config.toml
norm = "layernorm"
beta1 = 0.95
beta2 = 0.95
decay_shape = "linear"
train_tokens = 99190000
Each number is 500 + 50 x the weight over its row's rms, rounded and kept within 0 to 999. Layers, rows and columns count from 0. Numbers have three digits each. The size before them is the row's rms in percent of the matrix's.

# layer 6 attention value, 128x128, rms 0.0875, rows 43-95, columns 0-63
133:533491582472547481451502566551532472478579496509589404518463440567500560487439526512535512537503485507618504549529546414473513433436466583581473438530508567523469536538488539504459517472419553
131:531548462564471488450548469587461538447607558492542406466570575563474523582536486469416549411477513537436500533499540576491463520481529468520432462472519439433477398537523503448561527487578548
126:565537447423539446516535550496575490467486534438450471405540522493484454562491594459526491549611502606510470476518466543437490513498426514546496432532455564451526471563539424486574452500497535
127:462549548584548519532505490477549539524426556486450544500404470477506426466526534416461561442474438445570429489544472496468445488570536586574396540428450580458486568443559433509638531486485441
136:426488542489535556521419456527483455495525529499559370507463565428666490488560433456522476564524541477525452529518498529492465451547515497427411426484576570452535481506473463513497536536555407
127:443461549456527520399497397386540456481563508499475536515444482552454471556545482536477412513474510495497539475521482553442460531579519516533492492433484437407537505506476516404573565512573434
129:465593441518450503416538472492538514480511503461507457584498504397504533538462466513372547471474641573499495398537546491539551543439469445575420483483551470465536468447470510540506505465508531
129:503535510396519463444504526451479445527462497455534562553538525510459548447583556507468508562514581478486477524536503411477529572456505524535448455464566562512467459531566537448526439615472496
129:507534479504535521503547451583459529495643485570445525453596417508585460456505458525486457510511514522505449366591521486480512485397574426563510553511533511447397508495542478501520506645414551
131:474461539497485539463596424478445541455504539541508521483526412492541528449386512554506515434508509453522422458505440449512515503479366491463479574523456442589492510555563484535438514544596457
124:566542518519496515480536527523561476541532434463475577502446524465566559471461532450415561386516639529426527528537464429468510420474578465482504622535490543448471426511430499449458479489550490
127:594512549584480478567442480533461533560475444578475486506566520556504479579508461568545500517434521489612477446461529444455462528470545514459450492567528377442445523629486434493529518494543562
142:553512501599479477499449572463486510389492469535620448488498437416497393536474525563461479493496544518470484401458502466472536514559450495506557528366526518494467572501482494520589498538504517
133:560529524611520457487599502397554525515561424429524454451412472588494505446511447473533528607547545446582489519534511428531478416574489485447484565455517471457574493524515513586521467612468517
130:416435548530506440500491423500481388473461436454404502561514385482526433558378593525574517380588508506476470563473562471563520559504561464543486537471466595459511429565464509505487511517545431
121:598493536532529417502508500512564455486501540502450501576502557493479468509557506531479402512529498547624538499495503570592539420511507466551396555494462524469574531538511550497446446492464456
124:532527505535512454505443506461544476558529486582440535503502482431492452537546465465495426535458468592453453506417481533488491559478422548454475605508474484460479463366471555494453492547516452
134:569470504579477530478449504584533657541533398537559455436536521455555510488552489479535483489561537441440502431514453588430494444559560508534472502508542426501441455510524554525447511452521463
135:515535469461555467503406475459526500459440571510524455554501505573470486478509551575433482603540360497490484445457606521592590427449501534460514584415560387465516522504458463535511548477488510
136:493489486488469433439452439710519601434528537546511473578499472428525445496519468452487540482599511499518600561537479509588504565446475400417491406385481463498503501545459515495416491530451470
128:533473517454455524462483505494418554533539424517452571498474517577473510552490499505482496442433477512431461481466479532553581518424592486394475509393486583469468530546474585504466455563518434
087:528550550514515442601431516562481613411420489516425507580510481477543508484491533461557496438412588475516465423621505415499467492475455517555466579632520526448409482479470503509471507569452540
094:512400549591498570535473442366544560476493518511414547428501509496457491596492531466473505536510594510505595461558477431474466396534449494511427500568540544485438495502509551521508576471468502
092:526415455464609487508528465532493568509613510508426415467554547464492512483564473551456462415507499475459529592434491452584543463445465439533476482597419482550580450527553431468434460442487451
085:572458532517582490526433545484450540558533456464499570451532515522480481514495443407542447456445530532475470486474511412535464490516541534521457474510500488492497521547511403532448483479466393
087:455558370541523426536591456529411521543498473472546494468534558543577461467495518549476550627525466364519519430573580501498559407505507494492493625515481451572541444555549484461517507550485477
093:487551543476474504628619469463552534448449531404509433464502484564462546495451491526429424484502519484433472458475491548415450533559527571487456457555471522437549547580527555490570497608451441
091:519520513441481552541514538501567532509518604498511468521446433477521404457559508550488604439467489534420538456569496484479494460475456540360572514506463603427473490488522513558549440491459503
087:564501513438492525487509490527532418365562548478458518517499502544541459436385359560445540462513429462522532534541527501493497523425475560425447465510546499431400429519491566536540561567497559
087:448498528497546484545482525516442598418476496559550534562414461498509445426522568530448458573494544447549535528503541523507490436525548543432454506635539447487455614562517568534637584463547562
089:515545524474531480419494434548428509499556516598479460549519504544415459411512489552411499455605500541516449385541407490486488475523471434539496606439464569458469574504488443481559417525509465
089:509461512545502498572465518452432459443475464473494437542487511562489566500447535403418594488530486461574498560643541417535523499563510497414514529470476509615485585539511490487479512561528576
087:453453474519489470463437417526419494540460537518527446476452584502418498562455501599563557418480568505546413545616468487413448480506341485559517536528494507464510486546555451537489536534466536
094:419429506474551560474488539500456497485501499526510521546408477505551460524538577468557433412460534481539465525439503461477415545489463525445473483544481660500518452512449440432422459491362597
094:548387546496478450560615517642448522506452457564446520541451532533486410484498573580510525485442499469560524534529488542520546418587487555487491581465419582476471392536467430491498416505512501
080:494573486473557509555464505525480493394499483434507503548458463530549554533507494488522400417546507610536557494483442415508486484498558545491480610494488451521425564470529560506430538476413467
096:580497478434552464510463479409551504530495440447477500500428508425610489517504487444569468446501486546527457541412472514451451583581631477497549467573462570451497423584567519468543430436407472
084:500399531438502533489515447481525504555479402473582558519568480539524505535494505585478523552488552412453528437466470522379476507543618481474533552560404415468558466555468515550458448453493575
083:551514512525571525500503445615531512576552588454533483416509506530476614475453448523387502558455519528472532436384471503528685541453516520522530514409520487449541573518511576566523376456502488
095:428549460451478422542538437486597477476524583553592500507531458535462506506463484514490437544469433492560614556466536534493522452501492495533463526419530458520566559475536601595532566392501459
096:546481510467504416453539490540425550505552474475451463518497462488486536378502503532493579480411556461511649494509402474456599475499557471523471486482496534549516522605397459513498514540579507
079:510520538417399496502476481452532468482521455506506677498447501537428518505502462491414442526569446428478522482473550537420539494461553498469467523509558535465481519514407502590556469488488498
087:530492498475473504444445460470480422528558532533487574467582483454489437416548529494552472482477636533490544510506428552490485534485527472511528491444464478453387487448548449337407481436404505
084:600471401596447517591611540484541579515574458550502550458482528557538502479407406452474505453537456464551543460547525431511423524450551485488498511447525430537486504560542535522563470471494620
089:637477483559469469487500453493521527471440422484461519429418476435474447551554521429519373443459600509477502389553568462474477532538494577543529410458469537453470467604520460444509591499510482
088:574514469498423579569463412585514514452501475480442503485452514463563467435482501580508472466466454503454608552452437458453498461576564569580601485541543405523499551405561556506454435530548490
090:516502444511530485566566468482426503513539583481452439568499468554467501432484518444501582545574534486602487505397498435464423505503548519496444384381568464524525483548483483567533475552518352
092:486591451571547485418501433474525497556484470480470469502457594481539500437532468565583616609577572547481521416488487414468480560392565494473427521475438489461484580547432526452572446530525502
088:584521536546519461482552481607498434481519496410484556522454400531508509433472441443502471478555456541449542436503508484552471516522466513508444416546577438466489497509511482598593461422502547
085:447465489419431476521510464496464499549552428367477535524466438570589515507418469574449443457409606483487497486470445529511577539496541522449534497530391530420469452443503486468494500453490435
092:580564499464419535551432529575498505462609487524491496587481488442518429518513496528432544588495543438482485479537497626557541452444372500474512475527513529503530477466557612514372569543584558
096:556522517620516523483493510503470681547502446559499524424505525476460412584493444517540525464419495467500470451661469435480511569538507577520434546446527493510520482429451403361514524488452531
091:484559536507516495533554464515510496505525578454454460442534448501491465592469538514511608529442473472546468480382561603490425491459491461472548563459446532580517528510413578533510502527611496
# layer 6 attention output (transposed), 128x128, rms 0.19, rows 43-95, columns 0-63
126:555477442409507466558462465564527537514569538464511470518450538478487410527535530469434488449534558396516465470576570501511526474419588539522604537433479547475459548461653416432430529528456534
130:514507520486488490435389497526531465481499540456533426450492477518413491532446512602511475466425579539443519493555478484500465536567587427537491558391493514541511454483483500431516460532578537
123:515589486452446422565597560496622479437481536416494509416518509462479547540528515555441478509533577517463487518467494563516526492493452561613459450559525548424525487410494459472539470459528553
130:445623500546467544494495503541489529501521606481488474520395475483553447431556491461561490513441386441437560526533444489472553442528442629452487463468435453459594522488523498548488398455582453
133:534505453510567466491444502452475505444472475506501491554492584541643542480528515448561521485474500528599554471537388456425492543484569518507349385469530516415495389474537446446552525547488459
128:525511592548552507530421457476513475426593526570459582510434460466560547565557590532498495547489434501533487489477419435521472480455606520421464481416418517442529499517490472593498457507499529
131:515571524697555472484550435515470498521508562499544438475484507451491462498424423510375482572550499495499469464561509427572438534485453488487470410484537499500485527469491485549552542474533450
127:499583503489523457513543466419406472512543512439568476576502578544544582604594498496498420537459545554448482484476569471519511417517521539560499512583448501467427533541667564525500481508528466
126:490542497561564552501419480458437587482474509503455451419598476544616526424566485455451470509479475613493488553587505540431491485490583507510495445544536441545459483507507574475460506529413638
128:491495460418485478497516526498442500420491559466553471508581504469550591432399497516420524478511482512582456501529411444516522453544446523495540563403540438519411393517553476495489531503499544
124:566584573543396483478451608414495488567512474506532511551485445582564613485476508437544590416448504486477427515510455501476431536447483461502528507549437509528477559496463481476512487470495418
121:393505546571514525563486534639480399437447459610510457569497436453469449590463516495538508384541432495495515501532516446561437475521544413469491492450502498456493501530545480481590461448450522
139:546528552552539467517480500435403454533513526484505495479465515491452465367452545584582551418490471503552436480492471477533532550560424463572505513432588459384507544473498524567460412601472510
139:642592511435603539541569560478473539514366413385492458503482459518478454509503457501444534522466470492457530477580454433531560512538523604405480502473475550471560507475514517532546487513466536
133:425559599528502562492630480490450506384515488490512539578461504511561437425525434477571479443493487528549468486435589536543626516539646413462455550511492497496497551557364467510527517498524461
122:487480557584577425419533497571542478489467522459521565595502530541446447531479416429442578425475529520573517572533507422581445522453507499478430487535477508492425438519447512496454500388515449
119:560436484563510413509379600523576526554429554492519458512449499522455484418543494502492593519439490493580503527392570518499492539574417403397503492464510510508483453482530463586488432483568361
136:474473498551401548509484544539524561471428420482605642447446505581514510532561511518450531450439614577472582475466487461526415449536518552543450460459521547497466471529526503469452463487461434
135:484525505486507442521444513528490600523538487561586543512460486565425461523510449463521522632582519524541424448506518559541567473519431583451528481463564427393488350493457507557545490514437505
133:555514519439494450421456444565530558522501487506570625418470514530542432495497503518429482526477445559463541509466554512512606424514546438483511491433495505586418544476479523412491512526512503
128:527494452480554497408493595499445508507522449615494563538525563535511502368471456445533541478504442566415381542401540548561517478488444418492461533525533562476427505476446582500463549448519599
094:512438434519505429524445450555425593535408413486568466521513492470489469463527499505412497529561449516413468417455563519403519589524529438503528452489484545455496424509469451458584529486439495
097:464493494491457447488535531497445610503443505444466413519483424557456434435529492468501489567469439503536498487350425502589482525469525555546494431482471532407509563467497573506353473495451523
092:520512468552475464478527636590520476438496446460502433428467505477474531509541407558470508438480488525520521487491453506481445525580495471467527520583481553573581537504399528485525511476415493
087:461502434479498452575436492564350473466478491519468509585495542473468513515510520511476612464456461500517561502455421492577502572415391642533587517507475585568473526550459416499500525476516462
085:480518612440473492404571498431388565513490455512446429504455552510556469506404440537531616544483534445421482504573499509401471460554463472536472510527590396559547483499542562564495496471443501
091:466566458407544444499558428524429526484608421537507552516506501523544502506474534484568488489491467522494478472521423401455488510491492621494569392479543521549493471511567547503521469447528475
089:462446481529558499518524346518405493539527429558556535473459480525510497478470497440528531476532543508498464576428492563472476498485512504490376513602452513358443436578573526374418467449500579
087:478483529498430445490422506461556442578534412572582535524458532604505531431513483435403563496520523396513468521477541484466455516411522465500564487551559493450520450501560406413531507459413508
083:556438522383518429609478491496557589597539517458510448508431514547453511547589503471462531471449445545448520504461553486501382475516522457512533424571576540380483549451497446546435467549557565
096:520487543534572420414468543504500568515437509517543568520465425486496503510533444577540507457479516486525624489508550530454610487563442490418476511568572598484520421508553569466422525510530493
089:525585587455559535536553508424581496505578502507550426493476528480531504455528533504500366441537458454467546415500550465477496465555509505501579458529511428447590433535473413460514454479574515
093:464469551505476529523540457470488389536488559575486417510517466469526481556528549404454587547490503472469553442414478532538635515575523634512508408509567528517522439604557505383495626495519466
096:472399443547569496483492489508370448482499523497530430405494524467561489500563514501518511472529502510457514527536485567528533443480428459506464484518410606491480414556486437541496465427341478
092:555555508423531524473538520503491437530491521502606509452338532507511421533493440493482560417573552485448495469597416466520579453445543475457409520655606557489535520496449494464520530545503512
081:468464526524535437522487552512510510507515564423492456471579525482452457530507551478533477566458455553540531547542523540468427473507635485586545490465464503541518559515486330491529435483503462
090:409454515576542416542514570456460490400563496425490492481475515490570480488588478517463460502464473463481451533544515506535491459487470562417487535506415488583498553477432526507605535510448560
082:484560605504515507471559526552342569502537498569490529484568465491481525456537565421547563513510441558526399514533452500567470478472524483476483488463559401524601485510524579531527541505455509
084:413523441464494509515453493550454567420533502454476507554605441526477502475471522521518518504468545576495508543559492512476478521487588505532479485492534406477537587556457614360538487527616506
097:544443510397437446466421446563463551476519505509439548421583522514551437480490482507457499531513487426536489471530486514519344563555495609442510528514529449480538534480536561487469418529588454
088:505459567478562614546503467463540515531529427473558512546478474512494538610502465506508531417501523528515511516565498562497521485489552583508519512522555483510538449478547551506510457467438484
079:417513447489496482470499443588481475498483578545511448482440470564473520452556481496444535512449577496513515521510510472426498459453488470548455460516516441514518455488654476572452381444551519
089:571507587538496560444442568502480436524460543591483536495479539494460499460553566486472494386500515456565493654491478536567509524501449558550590541513537468557426544511425512466406632514544524
084:520523491412358525451571479487440446434477456417510482552437477561505527468487473486407449517495445441458432571495542480462541509540577503466556402560395536519439452515496565435590396502520448
092:595515514502489577513493510517435528481467522506487489537480456462513571440512504489510528479484486595387528534464535512541484472579531578495510450541497548498480574381368380557472488479532527
086:507535513504507478437451450600563558500476533476508503500533495487508565605499447454431529514524499547482568471527551446505388529548523502447413539542534387418426509589511585531533661590534429
086:493609572454527489484518535504405474442548546498446565470529606500582464581487502525499495477608452485527478524604547428479606508445522629342474503548517516532533581456631482465534458432495476
095:530548460552538437564560522545487552485444499464471483547495477589547586483417485482500533548417603430512408482563614466507583467527472563469455513535484487510552463493525528470500538531448429
086:403584440527543556505518536531444549473474466492506454503467438496510477501473419413458515522468601490411519580481541556496432512517603529505498614484515555369480489577538508497549501440446527
088:479515507511580500538517449547546475521422426527570496498502505412522531419585438462577456487517587568445459491538404449433497479483493484507564520533468437523505574511520580433539533410537492
089:520453527505565503473610536407554519580527478478508500462420450482455614551462484456498560487497516536473511539492546427474473518525523454495516490558454454424484458485411489526482523541496461
090:571489411531446508503478537556546461441446548597532447525400534541536549472462557488534475526424429499496533491507494457498531458530463446534540479500467494477441438495472482487536445557478488
092:460539458427436422511544514469516570499524537569426576522550531444489511498502478449492425406643491619436532556594418389537494523641430567496505495499514510524474546426534503486410474462533514
# layer 6 attention query, 128x128, rms 0.0763, rows 64-117, columns 0-63
103:441499500551469491536474504510448466461506511552478493476619507488632519645491479502414533516506565476514509505454509457443551445456592489459591534489490506507593489560627485495518539404515499
085:539524430579447525448447534449464480499545519558546497547513551534515621452481540542501536459442501514551463487481477443476473557501538522451385562511500501558551568464417350471382510389418471
103:419520548454473504491594543474541527404506590524520452493473471506502449556444460520486470479510410379511370520535512364507505481564412520423452574546503575469484500560478475543524465543480563
114:425431518472529458482514518511471537564532507591560549389487526471540560447626529527567468542431470469504546440570490457470486489497497490553492510516501441474466454459393491645500485474585489
102:477486519525516648480476546535518528407502455534527467521602412478495478553457532493434442464455575492584596448532523537456504467533533501481542524530444469490494527555536545527448444491486483
090:463499528510479451451547450543447418405564602545488514529523513586525543471470522647408492528570510508496526406479458557553549472532463488449488505498535460511515470408573634587508492531433491
094:533436467551429473562510506449462569407538540496562438518495408467477524486505436446488461610583517522534522469529499517456593475474511514458597412552457461527510490515523567437485467486551609
104:567485493479528439506524519486495407461532514388441511467566420470548566512452440530568502557483553526521463495516499436477550408534518443528462463479538470582490496553463481491531461482564519
099:479516516582558503478542521522529586521526508497578546502461549489490380519483370548512490529570544525441510424527557524448463523489524518525488534539476510559541453495514389643504511484447447
097:505541628522511568460442524524476466468562516599508417476501583432404467434471481538538552437545520517459411443400510381500473454485499615519434470522559357503475457537539542472471484500428462
093:579453559437565479432465502379525411539457500474535475553479431451472472394440514434495387557481511505527484530455550541547375428532494490520491443497436485452489454488436464517437544545504455
091:432548472589502425548503521495584513460455473554470529494527541581543479426556597488402472468520495539489581581580519484466494483519492470448452546478522472495475598505465519469484553451398502
097:567498439497447537503513535465654477493420540461529403500564542550492478609444455501502555435458577587587532544479497584561437397467513463526559542552465393501558528508505610524541504539510501
092:542487443466563429488496539488501473511453464467436412433448501555495512489491504542594400454578497568406438510525435387517487478539505605418537489501393439516456471458484516480470565605423402
097:488556471444551572542573457348450475482478534528527448471491528433543490486533553601541465532552424463527491504496553475546594577451600492490500474461582428493421515485585518556511510481446477
093:390388504508524507451527465478463492462577462480375491577452547472506481462507464473539495481438485497560598479563567521472525575506472436524461552495530539462452449479555487442457430459583546
092:507478477557571557465507480538471518532506486496518459515493491400542550469541510567412489398564513473452511560557555446543499543476524502513397538543532406537554548453470462583614395531517470
096:455536428535467543555502534463494444462530555444491488538477474435539479418648535513496432606546532483569410527492459439496574515577420481500440502461385507531570437560556492524503429470494528
106:576517514528455453506480434571575582537540390487432393547445539433510477500341517486402481449472628423452521368504517444561515490572515536456552576508497531529585570513502487446419492559426578
096:496541436487455577446509547456467460522428577480505447488499443556456523466577566481468501513623438432494558485402458421524578416628640530455468485577456516429408510487552445499445551490525517
094:530502455602519406525610469525531461458444407527542547455483511466520476581551457516536519486556511507498470536507390534582486523507416553407487482532446554465534574475466481552531486568473516
098:521498479442544460518555445429485527522515509495462452540569514492546526479542448468510413486451487479533452535410427531537433418564533505489494525458483548536480440564477503451504435486474482
097:558427499497373471461505434533478517526565548520551486532543390500448555415509503454634497496548473503421513484481569408519540487524557518500500471497478572443594458457522430410493463484495496
092:569520519439546517450467522606536387416530451518492483528585539484482386510499511521526556517542415489498523443530632621400551438524535464511573477510382519447516480475543487499480506485555488
092:493429441493447481413507562491504499519547524543465459531490540449497499514518444499538564541532447447419483502492404446546484502555481465513452570436458408550415603499528463615472576455476481
099:547418457521638526449492395486522471615505484450581564544518499484439549517446531438453573521432527549427520520460524426557576489474574470547493417557479524476538605549469474550471548479481465
097:449518445446485518555510473542355559460453541446485559481460510523489578600521479529530621516402479527489521416529537430466486494542480486568461485494432458435600490457421517553476373505506543
100:459561427517486529462418531508543511572506450571487556506534532572460469431548485508469443506452538528428514514509544461493573450572481492443481443497553476489528590471496541537538464483614539
098:486416448508499527547428500396560529562488579549462569569497545551497458489458536520450504514516513506496535470534532514403501570496463425575537548439542441577481566445448483521477500566520465
107:486588494577483496484483470496510439464536480464490448459486460468519450564477580447577529534543487496575447435524560559382404522535458478517544485509471441494480611574501478424480506473583535
102:458525524480506556487565539417608407499480559532433536525477437464433577478475546432510482539523475468460477480450522449456441483527525413601478517526568440473441489444449515483584514409460577
101:474531475443538462448510386477544503546514515522532441495470495483389511508480491415550454532460485523438613559470496488568526483530542520511398435526448560512548478586484570597597474460535441
087:500514454532429524423431543481584487557439450453514520584502515489351505574503526476516491492537531579473585367440525529529483520521554532489530498461508551514497460561631607455465538452524541
091:452520585572457505506532489532495411424487526514445594558526596531540473561574475505462475552544519511480539513486461574526430492491601478482495509377449581489504420452576491538478422436457588
086:571536534445464504552498449540473540500443510502490510424556474373445501528503496451583478456533474498503516532464597544486586486540519396483489438516435445508565491438475529416420579598472474
081:420557487510528582518554529488401403443515461401520470485484512437523545521475494476542433539468556517493591501487554608407439482457500502504553534520442507516415465503455500471520523436544453
084:421589521471466522522589567499604515530486511533439509472521567516525507425452599437493475423488456440467584499520407529525430487411485472471450569533553513523527557548499565489499513517527492
093:449494466494490557640568453481480518533436468413508470520494464515442490574508550486525450432365407459523565426522543543425492440499482536615437511472461511585508477514464472591549478586507507
086:511577562519489548470501550519515461475431500520539535538542515575470483464466513515446538518572483506515498476414548510437486432476561462510571405529481519571511499470458610426481497530555457
080:550460595367555464515556470611495433638443470468484465530458447491505444557554447528494508499526430491453410472526407596566504493558505535439519481588406480493491551424548523487452559549482541
076:446517567516461435427498491536494472514413663521466559544509475539487536416472471581475475490461544421491456598418574499495485469574511541392453521450492468483406509496500574522479581586454557
084:376425552555457538469476495446499488531519519393506646445483350459472496492552574414498560506534525500510512488470527511410574580444478513557585447584522503494452533448533452479496424464522536
089:537538499473482520496560499498516492428557463478474470518502555536532420605490442421474509535530556526389420490426416453477467403481538501528516406524447575456536457607458630546432518488417477
098:574467612483525474603492480485455535575487521525498526503479469516531510527504432488551504464435472539541520549560456534540531511454495491568519532526480511420493411414536487525543534598507477
083:586457527465499516441535461536480556454534465451508475436495584476481502648507444546493588385468446492482491482455490430503470544562504575442524520457543424548484480469492581511513550548597435
090:529489528500550401570546549491536588508544513482546471504449515480559539482474457516492514523460454566518524590489478520506471502476414482440456430426423556534444452443498478547501507593457513
081:506450600454543499466523564553618489415445465501549513505421498533501447553557470510490475529343543523465477546544494531490464544457487550462412574503586529444554521589504563478537483532538575
090:428532497486558428443468522544491551451530472493452403441504514439431418436488496514497525571412500605507444465599592518543372568493496519562485434555574506436461474485412507505432560524520431
096:480518485515359479475463513555407544463524556493445512488486455507490462522503520471534428483507494456525571524564555469502545485488448510413505524530472595485547487400509410510558458533501474
087:438535426372441493524479562447440559430495547480463495484515425502519467431502485490492520492499407513587454548559489442498415362470521542471494503503458432436462461533389578474551449531517489
085:509502527554479487500517535551542460544486470474500459458543450499538504473568518476502550432516545492550517495529529465534490499623554504500477453568470465519516541386404497500549530525497525
089:428435493473380534531520528491560490505514489494509516584542481468517572459504500561486569513382472542616467460489499476506538498428489527462541466460567528508542450536525528477396548435619560
086:459551511458555514532566538566442536600500445566530620600510484537470501447469552461462459515461465490463507373511534495480380480504468483529582453387447541540461491457483526518476516504489483
092:469440545431474533463543521424544520523454533589595494456475527549500569494523560539490514479563594444435454473606559490556514454487513546497541479482428408483502499526515451444475473552516499
# layer 6 attention key, 128x128, rms 0.0794, rows 64-117, columns 0-63
100:562466523548537492491466517469478486402506586589512479453520570538545508487529480490428491513533464409438562490441559492453524588561452505507565575522372529443608464535392456461603577495560462
098:541541537509428534420481447528506490524459569546512541465419569534414457513516494582518482504529466463459447530454467465501454520520462495546434609486633565426574437516630440518485505460544382
103:391611487414410420489486581478592480508508486537579535449489476510435465497490469520558517493521503451461421524477471471480506513490490551518475633467580461492535466542512467514520491547505436
108:506460504406531358529445511552534537520546625491429477452509555470522549582469551475500558452407490437499581445469554536496454438461544507521365572533473519510495416536468471565494461514513607
100:478456465432529538492539486499484481498582534493498512511539395454539431526443596395408487535423516549508493562581464476462422538648549558585574514490499478442593479564467484537495540436564512
091:486580517437514520625401524509445478531496566452542515493530517604447421435513524475532493484552422521544387476468523486616534610453490566480471459507489553540532517515507519513497622538530564
094:544475550494496390552569509465508471490522557525480495501471506537485549452523443471558400483446525531439489381480502432439501551609443464440519510499486514519576537450475519483518408512614558
096:537435541410417498533547458504479515467466492412464395550565455511499486517475465488549474499553503496489464486498490522485508386530487461502524514411443453610459532480469509452561537592515442
098:441414535495510468476446507446569456524523466517545507499519460448548538627436476467543550506530493503448538497514532568556597520555532522549521468553506502550561490503556457566478601475485563
096:535406474480381596471533469500478457499524511592534510512551537536435487468407513532501490430462549562537514436533537501543597529477458495473396500559492505523580526567522448453451571515512490
091:562526501443462558514494556473496423520507462520527543475459497431414503530504478496492474483554605567468535465527472507493437453460499412512468510482496476527489538527468506524476596499409532
096:529405546517454462495553599516526478536510543438507529453400450465507553438571501517421425501455480456485480584484458539531497482501455530422447475417621451566512549512385509530541561554458491
094:529421501500427491592452455501512479510518495467529499459500529461564500464495463467468547458383538511515546533478441464501554556460474455450498465545457460438563441555493487485527544492545512
094:534413513497558504466470493532526535462474551480490470427519422630529463484412575443499510487553439559505458467482536520523578490442495458343498472490509416423377451439570486559500577475450514
092:558473521491485536472533545435454468500565525546468569527446533495520426425523452520547526561481446406485510444544417476513601539434635490466504489466589566565453505463542429581441551415603544
096:429424476517481507430565547433467478455550622562539479523506484552571451479568483439525482545419544501483578485590540555469489519409491542493404537519555553540503386531512496525506440515548510
094:436460456500542495508484440440541449500504477456568488435524420544565581570580470476471480404544534529515451506541529457554449538426511478500495497544478551481439625457618441459534483534497407
092:495528469451501597465530478512510539439524515567591477480632476483513555451526525497449496522529586467430450499417598395509480515577544548477553471566519451522456385513518459573442429485476594
102:577600441604532494486544501557509493560523520399463471434503513468524542622412515449447594516578501545432480454492471495473504569401453561484560443459508548457585473464571571408497471576477571
102:454577449542495592438517524475421400478482489451506492452533470503525407551599555514513456582561465490592528512469527537558568546516541551459451504567498564474391467488527540548475539525537502
092:580474467500471508570525498472527389485494532485512439468499402391419579561549511502544496449429457493514426423437538521602547452463585533510470477536493475426475468484480579426471511433512484
094:534502441491489486575398445410455425473463531515412457475525450524597546490509529457609553551513514486446521589500455566479466521423560481459490516364519522455443474535508447498499507502466433
093:514522532501424466482505443490494433473538486526477429550401445515482569519393492505528475550615435524518474422511612556469515482565468542534588446443514579482409419416496447572495496534513507
088:435469597470547604469474558461446541549524581501507457497562490480488459557491505544496609544405450514483462496587563479441528539500556562551540491488349473517588429480528520554520512532487444
092:527527429460454522600483547560551495491448490440515497493556489582539469614438495490526553483588525367514434565424433479544518533578466543450460517488493521577495501538442485568514541538414460
097:618435530606594560491544423478446538581527485490494571560472469479438516526424447461496537506461557502436503587469415550483475478485426538491421479598446560470497528549517514506475539521528421
092:500478480514542453512508459411502607473467554422447460462473496520470481528522391576449544476564441486515559455538485539495460554568457469532426472514530486444445516442431357548504495571535399
107:456520594514461559510478471562597580494518573501449511512476504437437345494484484477478477473467511460465464533465521421486446465540486535416443512496473503498604538535529535380524535541509470
093:479429527451468486542466476434692513582506473463441553477447474538596436513485426465511504499476411596511543489568485446533572477496473438541506594473526475608465483457476484454476484552412560
094:371504465433622559556525514531484509469559481501475528536428513536559523512519492461460562504428479475525514434426557498433537499463498493580575510491453484605514454470534448463463495525511512
090:392487502570582530508561484468492478566505560570458463519452513590496518470581523422575508501486439394543483514521489544550496519415487459575547496508629525583513552509540429456439570530480589
096:560484495454512457494406501546573541593543434555621542592472498597417512558497435520499519515495570542453569418600447498588481613447487517484408498459513513437444490529501411524519469435528479
083:451464537556466535488563445539470392494506500502468536498490470545534494483523505539559457560516481451461582439460521438548519578594502571479495475572487554502478509586561610447442466463549549
086:502520548469501497406406556398451496422558572590557499496558591464428552458549517428520538531519579417478466458509495481391495572525508452541584471549503506434511521475508511449545521546562574
083:511585447482418492513435516583620569526595587433613538470481475519411533433576514495561495447484543471479497444462574459467561541526498477482453455516549484458441508542497473530432540422463411
081:427508451494578489492569462461431512527538444387559507515490541426566566520529408476446461507486441467500555539545468477460488467417525453552544490574487449482463507448481428472563479517576528
080:439514537540492447467477546555546623465465474510447590413533511544500417493500434486472454577535513564525467475478483508579418446487346518579573396545536486473405509457511501540488526491421504
089:423528525473533491543516425344526549508531509467595481523437518490572469598466586572519406448456468465457496536538495515457444436536502438508402453524556485493361564461506417537448497492498466
086:501483492497493529469460527507442473513538564433522549468468552435494411473390553530509569469580536498503470555441604501513575455530508599463574441617443478485529553456468563441512489522507443
087:622513501500532496434481505528473465557517447527514453557464447570536500616498475453481516497509679497560432497479408570622593557505493517521434566557533426458451574574463481528526572493525485
078:508518519552492431583533400509490476531441503613487548457508411470568500491462488534499467475537507535520427514468525520515610457498518556420502451489551454519497508427481518549527587556545599
086:475479463562555498450610480454464458477528578409511441552503457528453475429488503528536526456523559589563485425553568531432490509452496571563408552601550544542506549408567499466492567430474511
092:534478472429465559455579528528451462396436453483475477515516631544558446552486535392537561505484568534516586606473565436468607489504583458484476468512451471460521538560444500565474492486420488
095:530419414533441441515527456454504558618543459478452487526498537518495627550437499507582519421434461470524526552535489518502497510521534507455473499500595488488421442481533537523552544545470451
080:579462494455443414487412487515508539539448544456527530476541563407580485592501425511574530525580531519462448414504546438508544488539536523486452528520429429490568558463505507475517475623475454
094:551486437432526511601520493490552483522529364451539422503453541395547547492528477503495525502532517569534496526488448576534506570467469442582462563473514493541540500445629488574590467450438534
079:475541452358491485467470490528512472444466434533510504533495394538450530535513466594509493485472469516463579536482487442500510445488493540523563537500463464447543432467538492506558405451570467
089:509522500401554521534434557498450474464486480490568466519489500463549535513552573581506498427580501592558490541554597500521443387455554510555423543544527488572517487542488580495515482444555492
089:427564537501596422464495552538455598488515512411485492388570499538470469508531587490488452502556482522522566482464480514442544555495473535462393455517473535527441556417489462574515507551515478
081:543546460405540565553529587466507505456452496536475522597540499457425514548542485545599534502562469612544477518566445531478450530487494488481441494439498447454457589447471535483480517560483560
086:552528474521530446480585541453537492590488489445557538446586512473548549376525496475499473515492519505460453517518396510581494441385551555493487495396539503507483650529534474478587510498428445
082:548480427478421570536514519560421540495628598519459482460543479561537489469425432548523503524441446494485513479430529561445402565584536531418545435544434649460504516546460518468431440408579494
086:558510465496526527538470429553494508495585420430526479513473469450525510600479542512508526476513515504511458491453535471524471494386401544552530467456487444583531672521547467503466551455470598
083:524525469454413461495490568520482459454430415552400415513486416565437496531488475475590493499503495559499496522461557481517462462419532580500499532378546521477431492468589412516473477386592491